{"n_layer": 18, "d_model": 96, "n_head": 2, "n_kv_head": 2, "head_dim": 32, "d_mlp": 256, "vocab_size": 2048, "activation": "swiglu", "norm": "rmsnorm", "norm_place": "pre", "norm_eps": 1e-05, "positions": "rope", "rope_base": 10000.0, "rope_fraction": 1.0, "qk_norm": false, "attn_scale": 0.177, "bias": "none", "tie_embeddings": false, "parallel_block": false, "init": "uniform", "init_std_qkv": 0.0609, "init_std_o": 0.0124, "init_std_up": 0.0609, "init_std_down": 0.00621, "init_out_by_depth": true, "optimizer": "soap_variant", "lr": 0.00552, "lr_mult_qkv": 0.5, "beta1": 0.95, "beta2": 0.99, "lr_head": 0.00948, "grad_clip": 0.5, "warmup_steps": 200, "schedule": "wsd", "decay_fraction": 0.288, "decay_shape": "linear", "final_lr_fraction": 0.1, "batch_tokens": [16384, 32768, 49152], "seq_len": 512, "doc_mask": false, "z_loss": 0.0001, "train_tokens": 132900000, "steps": 4607, "dataset": "wikipedia_en"}
Each number is 50 + 15 x the weight over its row's rms, rounded and kept within 0 to 99. Layers, rows and columns count from 0. The size before them is the row's rms in percent of the matrix's.

# layer 14 MLP up, 256x96, rms 0.216, rows 118-189, columns 0-31
099:36 74 47 55 38 46 50 60 44 75 54 50 79 63 42 36 57 44 17 34 51 37 49 44 37 57 34 68 61 52 40 26
109:58 72 35 60 51 38 74 25 40 60 64 58 57 34 18 67 64 78 49 56 61 46 71 29 43 54 55 25 53 54 40 33
099:52 58 46 47 67 85 58 36 49 80 61 54 52 39 56 56 52 36 11 66 52 58 32 30 47 51 32 43 42 58 79 67
095:63 30 47 66 48 72 62 54 50 35 82 48 55 37 63 64 44 29 19 65 80 36 21 41 68 48 40 63 26 71 62 74
102:53 58 30 37 60 68 30 20 34 34 29 46 69 26 51 57 66 39 53 56 56 51 49 42 68 55 17 46 57 44 48 72
093:48 56 67 44 35 58 51 54 56 85 44 27 48 34 68 65 61 23 42 43 48 67 46 62 77 35 56 41 57 23 61 75
114:57 20 38 63 39 37 36 65 62 26 44 18 47 54 40 49 69 58 53 50 27 30 50 54 40 35 49 46 57 52 64 53
095:59 49 48 38 50 33 62 20 62 36 39 25 53 40 66 68 27 37 59 36 36 53 56 47 41 49 51 27 61 65 56 25
102:42 43 47 17 61 58 17 49 52 48 72 39 80 45 70 61 23 44 49 22 50 58 33 24 45 71 47 51 56 61 45 60
110:55 61 59 36 47 34 66 40 49 48 28 51 63 83 59 16 46 58 36 52 55 37 77 42 89 28 64 55 48 50 46 28
110:57 87 58 40 32 82 30 40 61 57 42 27 62 75 40 37 37 65 49 11 59 60 36 85 51 33 61 35 64 32 41 51
091:46 57 02 13 53 56 34 24 65 58 53 43 47 71 49 30 46 57 37 62 64 29 48 53 36 62 47 55 68 73 46 44
107:70 38 50 53 62 46 55 44 67 53 50 55 56 40 64 63 42 48 51 49 13 55 54 79 61 58 31 52 64 44 57 51
099:31 33 55 54 37 27 60 30 63 07 51 40 53 44 43 62 48 41 60 45 42 66 08 45 31 68 38 49 61 44 43 15
098:32 83 52 61 49 20 40 69 58 34 63 81 51 48 89 57 48 58 50 54 43 75 49 60 66 53 37 40 46 54 54 63
099:58 51 42 62 55 73 27 45 53 59 42 66 53 53 64 67 32 25 65 49 52 45 53 35 60 30 51 30 50 52 51 36
097:51 60 57 57 45 52 63 56 58 46 44 30 73 34 52 68 64 54 49 45 36 61 58 60 22 54 60 38 75 48 66 33
106:29 69 57 33 33 46 24 58 39 82 52 43 54 33 33 64 37 57 71 20 79 35 41 43 69 50 33 28 37 68 44 36
096:45 75 37 16 45 43 56 46 56 33 65 52 55 44 43 42 43 75 45 63 50 36 46 37 36 34 72 13 43 38 32 46
101:53 71 17 69 46 38 50 47 46 22 55 40 76 59 57 53 49 32 84 64 36 27 52 74 65 28 30 62 66 44 43 42
100:53 21 39 29 49 75 59 55 36 73 53 43 62 52 60 63 40 76 46 52 54 49 51 36 41 74 46 64 29 62 60 64
096:40 45 49 36 56 35 35 67 64 59 42 46 39 55 75 42 44 55 54 54 50 59 58 44 58 48 29 50 71 38 59 33
106:83 49 56 55 70 73 49 51 66 47 46 33 46 20 76 38 67 48 60 76 61 80 67 76 50 64 62 71 55 65 43 52
107:25 17 44 52 45 72 36 32 49 49 66 59 40 49 29 50 62 47 80 51 67 31 50 55 39 25 31 44 57 57 37 69
096:45 70 52 19 69 46 47 56 59 82 44 31 67 42 66 40 47 59 68 27 50 67 64 36 16 65 55 52 58 52 43 37
092:44 70 41 73 59 47 29 69 47 51 37 45 45 40 56 59 45 59 36 23 64 75 72 49 18 42 26 47 42 40 45 46
105:33 66 78 39 49 35 50 74 60 57 49 79 72 34 54 36 42 68 48 41 60 38 45 55 89 53 47 49 20 36 65 45
092:56 34 44 25 34 40 46 49 50 62 74 75 63 52 54 51 68 38 42 61 39 34 55 79 50 39 69 55 51 47 40 61
103:33 67 71 50 64 44 49 41 61 40 86 43 23 39 66 46 45 42 50 73 29 34 61 59 56 48 49 77 61 68 33 54
093:55 48 32 41 43 55 56 67 30 41 26 67 56 60 28 31 58 31 71 46 52 21 49 43 55 52 61 16 77 49 39 25
103:59 55 50 36 50 53 49 48 63 41 86 60 39 23 39 48 36 37 56 67 58 42 59 51 67 54 37 50 42 43 26 77
093:09 42 65 35 54 38 51 54 88 72 63 70 51 60 70 30 72 55 65 47 70 50 42 38 36 39 58 51 48 50 33 45
091:53 64 49 57 39 55 40 65 49 63 16 39 42 55 52 44 61 44 46 37 67 28 39 60 53 72 44 58 71 45 67 29
104:46 70 43 39 71 40 35 61 42 42 64 71 75 53 42 38 80 28 39 79 64 79 29 35 38 37 74 75 78 44 68 52
111:52 92 50 57 45 54 50 35 57 47 39 62 30 45 55 46 46 48 40 25 45 55 69 77 50 53 53 75 32 12 42 62
099:62 34 46 40 56 80 48 43 58 51 44 71 66 43 52 42 29 51 72 57 37 63 60 43 48 18 39 79 60 58 54 76
101:66 11 52 63 51 25 40 55 49 20 57 43 32 52 47 41 15 61 37 49 37 55 42 61 54 50 48 58 44 68 42 56
101:28 41 50 26 49 34 49 80 55 70 49 60 36 55 42 18 41 16 52 29 49 38 46 62 38 58 34 44 68 71 59 59
100:60 39 56 37 53 66 51 74 43 40 29 13 57 51 34 56 58 75 53 68 60 64 73 24 53 64 21 47 46 51 50 48
093:94 50 58 59 60 21 41 65 53 60 55 39 79 29 46 61 42 32 68 50 46 68 60 41 38 25 79 48 17 53 46 50
096:44 50 70 55 43 62 09 56 32 58 63 44 59 23 51 22 49 57 52 57 46 71 66 52 60 44 30 33 46 27 49 55
114:46 44 53 93 13 51 67 47 29 25 63 49 64 48 42 45 58 24 32 43 68 73 42 71 29 48 55 81 53 61 53 75
103:33 36 25 63 44 73 56 54 37 30 40 60 48 71 52 45 48 58 63 70 43 39 40 57 51 46 53 48 44 39 22 58
101:39 70 33 37 63 49 57 66 38 65 73 41 42 48 71 50 48 64 32 38 55 45 84 55 55 53 59 65 52 64 36 68
105:52 27 65 45 40 56 52 26 60 41 83 25 40 58 32 65 33 62 77 60 65 32 57 50 56 44 44 60 56 09 60 55
095:52 15 58 63 43 43 24 25 81 35 48 43 86 44 62 41 49 61 28 74 39 73 38 44 50 65 46 61 61 27 56 48
100:66 47 57 25 59 41 60 65 48 23 34 66 35 31 38 70 55 43 49 45 49 73 25 12 54 19 45 50 68 33 42 41
098:54 46 54 24 24 52 13 26 46 52 21 47 34 49 34 93 64 15 69 60 69 55 28 49 38 43 66 29 57 40 73 61
099:25 50 44 63 34 70 53 60 47 47 55 43 69 48 49 65 37 37 82 50 72 76 45 18 46 52 85 44 49 42 50 62
098:50 47 16 53 47 69 71 47 69 45 61 62 35 54 60 22 49 73 34 40 46 43 76 67 86 46 62 41 63 68 40 35
096:46 44 58 49 50 27 53 40 33 48 83 40 61 59 40 57 72 42 58 50 51 39 37 63 57 39 72 41 80 33 39 34
096:44 44 48 56 38 21 33 69 34 36 65 73 48 86 50 16 42 53 38 75 43 63 68 48 47 58 66 12 60 52 28 19
102:47 71 71 51 45 54 55 38 55 11 52 49 20 87 72 73 35 46 54 19 50 75 55 31 44 37 36 39 43 50 64 55
084:41 67 41 21 69 61 47 44 22 45 11 43 52 58 64 70 54 73 66 63 55 51 37 77 47 44 52 41 33 51 56 30
100:22 58 42 70 41 70 26 75 43 75 67 30 48 48 46 53 87 45 62 71 58 58 57 51 45 53 35 59 26 65 26 48
104:39 45 62 51 89 63 38 25 64 72 40 48 49 33 82 62 66 14 69 54 67 50 42 68 53 75 34 25 65 47 48 38
093:34 52 60 55 33 47 72 47 75 42 57 73 52 21 66 48 73 66 43 32 49 38 50 52 59 20 54 49 38 15 56 68
093:59 38 59 52 41 34 38 64 56 57 62 37 62 51 61 50 38 53 58 59 41 39 53 77 36 47 35 44 62 62 55 56
098:60 51 32 45 51 61 65 52 58 71 82 30 45 62 62 57 41 54 49 45 42 52 73 19 46 36 58 27 49 68 45 54
099:60 39 55 52 58 43 75 70 77 50 13 47 53 42 53 38 42 23 33 59 63 73 80 59 38 67 49 50 35 61 52 40
095:69 66 66 49 42 62 41 23 40 67 21 27 38 48 65 30 16 49 34 33 60 51 59 72 11 70 45 63 31 49 61 54
107:46 62 60 49 31 42 50 47 44 43 37 48 40 67 69 64 50 55 50 40 62 46 47 40 61 59 74 31 64 49 47 80
098:30 83 46 31 25 46 42 33 49 28 55 46 60 37 62 63 64 26 60 48 70 51 62 54 61 36 72 43 47 45 26 47
104:39 52 46 60 66 42 75 69 65 75 71 39 71 36 30 33 40 24 37 36 41 44 50 84 34 36 49 45 58 63 53 66
100:48 44 40 50 27 54 47 55 70 72 47 66 73 55 54 29 66 44 68 56 41 54 35 46 39 37 72 54 78 52 63 53
102:25 44 51 63 29 68 56 48 48 63 85 44 31 32 51 31 60 51 47 38 77 50 29 40 57 20 42 34 20 37 57 75
107:49 54 61 29 37 65 50 66 37 71 84 64 52 54 40 45 32 44 72 22 54 47 51 79 44 62 60 44 29 63 43 45
097:72 34 30 31 57 39 36 51 29 63 43 48 52 71 56 63 28 72 30 57 59 24 37 41 63 40 62 67 32 71 41 41
098:40 40 71 34 52 55 45 67 44 57 53 63 38 75 39 52 16 18 46 51 37 39 54 64 56 21 69 61 50 58 74 11
087:50 44 50 61 56 46 55 42 36 85 68 22 48 30 66 66 35 59 68 48 51 38 38 41 52 53 68 28 65 40 40 58
093:54 32 53 50 80 35 13 28 52 54 50 90 30 41 40 41 30 58 68 30 28 45 57 42 63 46 61 43 49 81 49 60
100:51 35 17 22 50 60 41 30 68 34 38 33 58 61 62 47 51 51 54 59 46 63 62 69 48 47 49 35 40 35 78 71
# layer 14 MLP down (transposed), 256x96, rms 0.215, rows 118-188, columns 0-31
102:78 57 37 24 71 76 53 60 45 45 64 55 53 51 59 71 69 78 61 55 66 32 60 56 46 58 66 48 66 37 55 50
096:62 57 64 49 43 38 53 48 40 49 36 57 33 35 59 58 34 59 51 38 62 50 55 48 40 50 52 72 56 50 51 42
102:67 34 46 61 54 53 56 31 72 31 62 49 21 37 56 54 57 29 68 50 59 46 42 67 55 43 46 26 51 56 32 50
085:49 34 36 58 76 52 44 43 55 73 48 63 69 57 58 39 35 56 51 46 55 35 79 59 62 40 52 73 40 47 64 68
102:53 15 63 82 51 49 48 54 52 70 43 47 38 44 59 56 42 69 52 51 30 36 45 57 25 36 78 55 65 62 39 70
099:31 66 39 45 40 40 29 65 43 32 66 62 61 32 60 66 69 40 36 55 41 71 66 76 53 47 44 66 49 51 53 35
109:63 40 36 41 43 58 41 66 46 45 47 67 47 45 36 49 55 71 33 32 66 35 39 46 73 91 41 28 75 35 54 32
095:45 76 50 59 52 73 39 74 47 40 49 44 80 63 39 52 61 55 64 44 58 61 44 59 54 27 69 34 57 47 67 56
103:64 54 34 45 41 38 20 42 47 55 53 49 42 73 45 55 37 57 36 58 45 70 71 44 51 57 81 59 70 37 95 54
109:51 43 50 27 46 56 70 40 36 47 35 39 26 35 72 17 75 40 65 45 22 22 82 32 51 51 26 63 70 52 49 55
114:56 74 51 36 50 66 22 52 55 41 59 50 46 69 61 60 41 48 61 66 42 35 49 22 42 39 45 42 26 67 62 47
097:33 32 65 44 44 54 50 75 62 69 26 56 61 38 65 67 67 26 66 57 55 58 67 63 58 35 66 54 64 40 45 62
098:51 53 37 53 75 23 49 42 56 65 51 36 42 63 69 35 64 27 69 61 49 67 58 58 51 39 49 85 35 26 54 47
100:40 66 79 99 57 64 41 56 41 48 67 43 70 66 38 64 35 61 38 53 29 67 34 68 48 68 46 48 47 46 14 25
101:30 75 29 91 55 59 53 59 48 55 45 64 61 73 50 59 45 60 53 37 45 68 47 34 67 39 58 55 39 39 57 27
103:35 56 31 74 30 46 34 65 45 63 60 50 53 53 64 58 60 47 45 52 38 63 52 56 44 39 61 19 69 67 38 80
103:33 43 36 46 57 74 37 41 62 62 43 25 27 51 45 34 45 43 40 35 74 39 39 42 49 65 45 41 58 36 54 99
107:68 53 32 80 57 53 10 57 38 57 85 46 70 59 44 71 63 54 65 55 54 60 65 48 48 48 47 30 71 36 71 62
095:42 65 35 62 67 52 46 47 31 54 37 59 51 45 30 55 53 61 49 63 57 58 52 55 35 46 57 24 37 52 28 83
097:24 46 48 61 40 33 47 53 37 66 35 61 57 69 40 38 45 27 74 61 47 51 39 52 52 41 25 68 29 38 62 61
097:40 45 21 55 39 44 12 48 47 24 21 53 44 44 41 82 89 50 59 51 64 44 29 50 47 66 38 38 36 42 33 43
105:39 39 65 33 69 49 41 53 50 71 30 57 25 18 71 39 37 47 41 54 60 69 40 51 69 58 46 62 42 93 48 51
105:51 46 55 54 34 74 66 55 72 47 45 45 44 41 44 57 50 68 45 47 41 78 13 44 26 83 40 49 41 60 69 44
115:77 38 58 50 68 75 33 26 51 62 35 65 63 31 57 62 51 38 69 84 50 21 57 44 47 52 40 40 41 44 36 40
104:51 58 73 52 32 21 43 46 45 47 53 47 61 45 62 57 67 88 58 29 81 56 31 30 31 27 38 53 46 58 54 42
099:50 22 63 33 55 61 44 31 30 37 31 12 49 52 75 65 55 20 54 50 72 19 73 42 50 63 67 37 57 51 48 46
099:49 53 72 31 55 69 59 60 63 80 68 33 52 60 25 63 52 32 53 46 50 53 86 46 40 46 36 52 30 46 42 49
094:75 51 38 72 66 55 52 42 54 53 64 44 47 48 66 30 51 85 32 60 98 46 34 23 53 58 34 38 46 47 29 64
097:35 25 39 68 46 64 51 67 41 49 50 32 38 40 40 54 62 69 70 56 30 46 40 50 49 53 27 58 44 38 67 62
092:47 65 61 21 54 00 34 48 71 56 65 53 69 51 57 51 46 41 54 67 54 37 61 42 43 41 42 53 44 62 55 51
100:60 37 40 56 46 54 42 49 70 76 53 73 62 36 77 60 78 26 20 67 34 50 61 42 59 48 65 76 37 62 18 66
092:47 59 60 52 33 60 42 65 35 77 49 53 45 43 42 41 38 55 62 51 37 53 44 40 36 59 66 57 76 56 45 47
091:65 61 27 69 77 56 55 29 62 20 53 38 87 48 45 55 46 60 41 43 41 69 58 44 42 40 65 26 37 57 53 60
100:52 62 47 47 54 39 44 35 43 71 59 55 53 91 40 79 65 13 35 67 59 53 29 60 88 40 65 62 29 47 41 86
119:48 57 62 46 62 43 61 52 40 59 57 43 36 63 45 61 28 67 48 71 68 62 33 45 60 47 44 09 54 46 48 48
100:57 44 59 52 59 68 68 54 65 57 75 29 22 51 57 50 26 73 43 61 47 64 74 65 48 61 51 37 61 70 53 61
101:40 61 48 62 04 64 38 30 64 66 23 37 66 43 44 64 77 51 32 49 41 63 19 47 46 56 47 44 43 51 36 40
093:47 55 95 58 33 39 50 48 82 36 28 40 53 42 73 64 33 60 44 58 46 66 71 46 56 64 30 58 50 29 38 49
103:46 38 65 58 51 59 79 72 44 25 27 50 47 67 77 74 51 71 42 57 66 32 76 67 61 70 41 57 61 73 66 44
092:40 46 66 60 33 22 67 53 47 73 46 66 40 72 48 70 52 49 68 50 44 29 47 44 43 73 56 68 65 31 59 28
089:52 37 59 58 56 58 20 62 47 55 56 34 74 49 32 47 82 71 60 55 54 72 66 41 49 53 34 48 45 74 37 41
113:55 48 43 51 52 40 63 51 66 27 45 13 33 35 43 49 36 59 56 58 27 45 58 57 58 44 46 55 42 55 49 58
102:39 42 65 48 40 53 49 85 66 67 51 51 57 54 18 47 58 25 47 87 55 39 54 46 63 63 66 48 37 45 38 50
103:36 52 42 46 24 66 46 48 53 36 39 22 35 22 41 71 66 64 51 49 37 29 75 37 46 50 42 79 53 65 38 52
101:53 77 60 36 53 52 41 63 49 20 53 38 49 37 59 63 46 45 31 58 54 43 25 31 48 41 27 60 54 53 27 25
094:65 35 74 67 44 39 41 63 48 50 51 69 47 41 44 51 46 28 55 59 56 56 47 45 27 60 62 41 39 58 50 66
100:67 59 45 69 53 43 52 78 43 36 83 42 46 45 41 93 36 46 25 58 34 42 50 54 59 38 42 64 57 12 74 49
097:38 34 37 42 44 39 46 51 53 38 48 66 58 53 56 58 58 56 76 52 25 39 55 40 74 30 58 41 49 32 26 63
103:31 48 34 71 63 42 42 75 57 61 60 56 36 37 50 60 19 23 47 58 67 61 49 20 66 16 16 55 41 75 44 62
101:45 53 66 55 48 41 59 29 61 60 54 30 69 39 39 53 57 49 21 53 49 80 60 45 51 50 38 36 55 15 62 38
095:38 30 55 76 47 49 16 63 50 59 42 40 38 67 41 70 54 21 53 65 06 49 42 47 79 55 39 62 44 80 46 46
097:30 24 72 14 50 39 40 65 18 44 60 58 13 56 62 62 69 52 01 54 74 57 37 49 46 60 25 58 48 52 66 37
098:40 47 45 65 00 52 45 86 58 53 78 70 47 50 41 33 42 69 68 48 59 43 48 53 55 42 51 51 65 38 22 40
090:67 47 60 26 51 54 53 58 46 49 48 54 55 27 45 30 43 40 47 95 41 67 60 43 36 65 50 53 35 54 64 57
103:61 54 62 64 55 43 57 67 56 49 35 47 32 40 44 48 30 72 50 41 61 67 42 68 45 77 47 53 42 59 17 75
117:46 48 54 75 58 72 58 22 59 42 36 54 58 61 56 74 43 33 73 63 50 31 46 60 22 68 49 65 40 43 32 61
102:44 33 61 53 46 46 63 32 71 26 60 45 65 50 55 57 57 64 56 25 29 47 25 62 63 35 45 68 17 59 50 71
091:53 50 63 81 39 38 51 36 34 25 81 65 34 67 45 28 67 58 41 53 46 42 37 50 38 48 44 69 52 44 60 61
104:53 62 22 63 62 47 52 47 70 50 53 52 49 71 59 51 37 72 58 75 51 45 51 41 68 33 47 63 65 69 53 19
099:42 73 38 62 44 49 38 42 52 89 45 58 50 46 69 49 23 63 51 46 29 38 57 65 56 21 60 33 51 50 60 72
096:37 34 83 37 70 50 33 61 78 23 54 72 25 45 65 26 61 63 60 48 62 47 55 64 82 40 43 48 67 48 27 36
111:34 60 59 20 59 53 37 29 33 48 51 40 59 52 40 63 53 94 58 47 46 24 47 36 61 40 66 43 51 38 77 54
097:68 18 32 64 49 49 23 45 58 36 53 45 52 29 74 56 53 37 77 49 57 40 87 48 50 63 62 47 71 70 47 61
105:42 62 38 51 40 53 19 42 54 45 62 52 57 73 27 31 35 55 28 44 59 25 52 41 48 17 41 69 54 62 54 57
093:38 43 45 43 21 51 35 53 34 51 56 34 61 46 30 87 51 66 32 50 63 51 57 16 52 46 48 51 59 45 47 55
101:28 46 66 52 29 38 49 47 46 59 45 40 60 40 51 68 61 55 31 61 64 73 53 14 52 57 58 58 60 49 41 54
108:72 34 61 30 57 20 62 63 45 39 63 53 62 57 47 76 77 25 59 46 56 36 60 31 64 54 58 64 39 47 40 24
097:52 47 69 62 30 47 59 31 66 63 43 38 73 59 44 57 56 36 70 44 58 61 43 43 57 56 57 41 68 54 42 57
099:59 21 85 47 44 47 51 42 38 31 72 36 66 45 53 51 47 63 20 80 60 50 37 53 67 57 62 51 55 52 26 63
085:58 55 27 56 59 69 59 74 60 55 42 56 59 43 37 63 61 45 57 45 72 44 52 23 36 49 38 38 58 31 17 59
095:53 37 48 49 32 52 67 64 52 27 49 69 34 45 47 38 37 40 14 40 68 46 51 49 54 59 60 48 29 56 50 24
# layer 14 MLP gate, 256x96, rms 0.222, rows 119-189, columns 0-31
105:58 28 48 46 39 35 45 19 47 59 51 29 56 71 42 69 62 49 48 49 48 70 50 42 61 87 60 31 45 56 26 59
104:58 46 64 83 78 55 24 42 66 22 48 27 55 49 74 63 72 52 44 51 37 50 56 18 35 30 44 52 64 64 41 61
100:32 54 21 27 43 30 48 45 26 39 25 53 68 69 39 46 52 43 63 51 57 59 63 73 52 74 46 44 68 39 37 54
106:34 43 55 43 57 40 72 51 54 63 70 34 37 36 40 47 37 39 41 49 64 80 61 54 53 55 43 40 53 32 14 43
103:38 54 42 51 85 55 43 66 48 53 56 30 46 49 64 36 49 27 56 37 49 39 36 37 44 22 47 18 68 68 45 56
104:26 35 61 54 81 34 37 42 31 53 66 43 41 61 61 60 70 48 52 65 60 59 63 62 38 68 28 35 44 87 50 52
094:39 35 30 37 46 42 66 19 55 41 63 56 51 19 51 47 68 38 44 38 58 21 46 43 27 71 32 51 45 49 59 41
101:73 33 47 74 63 73 51 56 57 50 65 44 39 70 40 65 42 56 40 32 68 63 48 62 38 26 62 32 36 59 74 64
099:33 34 51 54 46 73 50 61 67 64 51 51 38 73 62 68 53 61 70 50 26 45 50 58 64 38 63 36 50 21 66 37
101:57 47 33 73 48 37 60 18 53 37 49 37 30 48 33 47 43 56 66 68 53 51 69 62 57 67 67 23 25 32 48 46
094:59 35 56 39 42 56 64 51 38 64 44 77 56 51 39 58 52 47 52 61 58 49 61 48 07 92 59 45 48 89 52 56
110:65 42 59 73 46 36 68 51 54 62 47 49 51 42 43 62 44 61 71 53 74 32 59 39 34 39 71 21 57 61 39 58
098:44 50 42 64 51 42 60 48 65 60 27 57 10 29 38 36 42 69 35 33 59 45 37 44 59 26 59 60 61 59 35 72
093:76 58 32 69 42 38 24 68 52 71 45 56 32 34 44 42 58 35 54 41 48 66 34 40 60 56 55 29 54 66 59 57
095:50 37 64 30 41 50 66 48 51 51 47 46 54 72 47 48 58 71 33 50 69 30 72 39 55 58 20 46 50 29 69 47
100:79 33 68 26 52 34 37 44 19 29 43 66 64 58 55 74 43 54 53 61 37 43 40 54 46 53 61 36 37 70 43 33
108:20 56 43 27 59 56 47 46 42 49 80 39 54 58 39 28 55 45 68 39 44 70 57 57 48 45 35 53 72 19 56 69
092:33 43 43 41 26 54 38 33 48 29 42 39 41 43 35 53 50 54 42 58 72 16 42 49 64 52 47 05 62 61 62 40
109:85 45 53 61 72 64 45 49 68 18 51 51 40 08 50 47 51 58 39 52 52 54 60 33 32 50 43 47 42 46 48 66
097:78 44 32 46 36 68 66 30 39 43 84 36 27 62 57 52 51 67 55 72 64 67 47 46 71 82 40 64 50 31 49 73
094:34 72 56 57 44 51 43 64 49 30 50 46 66 54 55 77 31 35 51 30 50 25 57 22 54 64 36 30 43 45 63 87
102:67 52 52 49 40 69 71 83 40 50 50 40 57 59 43 73 51 49 34 80 26 63 67 65 46 42 34 35 31 83 65 49
085:48 26 22 63 31 32 50 51 38 58 60 50 61 49 47 57 65 32 37 35 20 45 61 62 69 44 47 37 62 44 62 65
105:58 35 50 06 51 43 59 51 48 33 51 46 54 45 49 75 49 55 35 71 35 27 50 36 61 73 51 57 31 51 52 71
102:69 32 80 49 41 65 45 46 40 87 18 35 78 22 83 61 69 14 65 30 43 13 51 46 33 60 38 64 59 20 78 61
104:61 49 47 36 50 26 73 22 47 57 69 40 76 63 40 45 39 57 45 75 37 47 43 49 26 49 66 58 48 26 44 58
083:41 52 59 48 51 67 51 69 52 67 40 55 36 37 43 58 42 07 26 42 32 39 48 31 35 69 43 65 32 60 72 41
096:21 30 71 43 45 52 37 34 46 49 46 39 60 56 68 40 36 37 50 38 72 51 63 66 64 73 81 55 55 30 65 35
096:46 30 64 40 23 36 54 66 68 70 54 49 65 64 56 62 60 57 28 33 57 18 28 70 47 23 42 29 60 63 56 40
098:43 53 54 23 24 44 77 39 46 24 30 56 33 37 60 47 58 41 32 26 38 27 33 44 36 29 55 35 52 70 45 46
097:44 39 41 46 43 46 58 61 46 42 61 45 61 41 31 72 29 36 16 70 41 45 51 26 59 28 39 43 44 52 88 29
088:58 55 63 65 52 64 34 37 47 37 53 49 14 37 60 22 47 54 21 49 68 41 35 78 85 12 82 39 69 37 51 45
100:47 24 36 46 39 53 67 65 54 71 52 72 39 67 58 69 46 65 62 53 46 36 40 36 13 46 76 55 56 55 45 34
107:63 51 75 31 23 31 45 41 78 27 36 50 50 48 48 68 69 30 39 45 36 36 63 49 66 49 65 17 37 49 63 61
100:49 41 42 66 31 28 22 33 51 46 57 57 34 49 45 44 48 41 74 50 75 38 64 41 31 47 45 56 50 31 59 49
099:70 44 52 43 47 52 37 53 37 79 62 27 48 48 63 41 50 23 69 64 61 51 54 43 79 42 38 46 28 47 31 20
088:53 27 54 50 43 64 73 47 55 71 36 46 53 77 63 47 61 46 23 51 47 33 01 39 55 38 58 66 34 37 34 20
109:72 42 35 61 41 46 41 67 69 67 66 33 57 62 45 47 55 41 47 23 41 40 43 74 35 74 38 72 61 64 88 37
106:63 31 45 46 54 65 58 38 66 34 41 71 36 52 87 47 36 60 58 57 40 53 53 20 53 56 74 60 65 18 62 70
094:64 24 57 47 57 50 69 41 34 54 48 35 39 44 82 51 41 30 33 47 37 29 52 60 60 19 12 70 69 54 49 49
107:43 47 37 29 38 58 10 51 26 47 42 56 43 47 58 74 61 75 27 35 46 30 44 41 28 65 34 59 49 13 37 77
099:52 47 35 42 50 67 70 62 42 44 52 64 30 33 62 69 56 52 69 71 43 44 67 55 52 60 59 51 44 58 78 46
105:71 58 45 33 44 57 47 42 54 42 33 48 12 53 46 41 68 67 45 64 53 63 51 53 47 33 50 58 47 58 73 48
099:31 40 42 46 49 34 27 23 43 32 49 49 37 31 66 48 63 65 68 55 56 52 16 53 52 59 35 47 47 55 35 48
098:21 57 52 30 37 49 52 55 77 33 45 60 52 21 54 19 43 47 47 41 53 42 65 35 77 31 65 67 42 24 49 57
102:55 56 38 31 37 53 42 60 45 71 37 75 44 45 56 64 58 33 58 38 53 30 82 52 20 44 28 72 39 41 65 40
097:73 54 40 52 75 32 68 15 58 51 57 59 47 85 46 50 80 52 42 53 55 51 56 39 33 49 97 42 47 46 47 40
096:47 53 44 34 48 50 61 31 73 69 74 55 45 64 45 51 42 21 44 63 50 54 53 62 47 65 52 60 66 49 74 60
094:55 40 30 66 60 51 82 47 23 57 60 38 59 64 36 40 41 45 65 38 14 38 76 74 74 56 52 80 48 26 29 69
094:52 31 60 38 62 58 71 75 22 44 48 63 49 47 44 62 81 64 52 32 61 28 43 47 50 17 52 43 29 58 43 37
103:49 53 57 65 82 44 76 42 42 68 81 31 55 41 31 68 53 55 30 59 51 17 57 61 31 69 57 48 45 74 32 68
105:37 51 76 44 47 50 59 57 52 49 32 80 44 52 60 33 49 65 14 55 41 63 49 66 65 36 68 33 65 50 47 48
081:26 87 87 50 33 36 17 46 83 52 41 49 67 41 26 56 69 56 56 49 54 48 69 42 42 64 64 31 39 57 53 47
092:74 68 71 58 57 67 56 44 46 61 35 50 35 84 67 56 20 61 68 65 47 43 09 64 67 59 85 43 52 55 38 56
090:36 60 39 64 51 72 26 44 59 48 48 45 49 41 42 42 48 35 48 73 35 43 67 52 79 63 46 32 38 61 57 64
107:43 31 59 67 46 73 23 43 77 20 21 58 07 50 60 37 65 37 62 53 26 49 31 75 59 45 43 59 79 54 43 45
100:44 58 46 75 48 35 69 40 36 52 79 74 38 52 48 50 69 27 01 49 28 56 39 59 39 51 36 55 23 38 34 56
101:48 31 43 35 53 51 65 81 28 28 34 23 64 56 44 72 64 57 28 56 24 64 47 40 33 33 60 55 38 37 43 40
105:45 41 51 32 39 28 55 44 67 58 47 77 97 44 31 57 42 45 69 61 31 34 34 77 45 76 37 70 46 53 64 56
108:73 44 41 38 82 54 61 54 41 57 42 37 69 28 28 63 47 64 22 56 28 33 29 41 30 58 70 51 76 73 74 64
100:31 47 41 23 61 61 32 34 54 66 56 37 62 54 63 69 77 57 69 38 76 56 53 45 63 54 55 57 45 35 71 57
101:81 49 68 55 47 46 48 54 50 63 49 56 45 58 34 57 47 45 76 59 64 39 57 43 67 48 55 24 13 28 77 38
097:53 50 40 50 37 54 53 55 76 39 67 43 32 50 53 32 52 69 48 52 10 49 52 57 53 32 59 63 55 69 69 66
095:67 63 60 50 74 61 36 52 62 61 36 41 79 57 65 48 66 22 75 59 35 43 52 27 57 31 39 51 58 54 66 54
111:44 54 66 44 48 85 64 22 35 72 64 27 35 45 22 46 64 30 57 26 61 36 34 23 54 51 44 47 52 42 50 57
101:46 75 18 43 46 81 50 57 63 62 38 61 61 31 58 28 49 83 41 81 44 67 41 74 46 48 38 47 41 44 50 50
092:58 42 33 52 56 44 53 67 63 48 56 32 30 60 69 65 44 50 74 38 57 35 55 31 38 48 31 58 17 63 14 59
100:72 42 37 33 57 35 43 71 37 34 47 48 46 50 68 36 32 49 63 12 51 26 62 62 15 53 75 45 65 34 38 30
084:53 62 51 73 25 26 40 62 53 71 58 49 60 58 47 41 25 44 51 36 61 32 58 29 39 34 30 65 47 66 39 31
097:34 37 26 38 75 62 41 35 74 66 51 32 66 69 45 60 57 60 58 54 40 67 55 38 39 52 52 31 62 48 50 59
097:59 68 17 61 38 21 46 45 21 22 29 51 54 55 48 65 43 46 18 53 54 55 59 37 58 56 42 69 53 45 49 32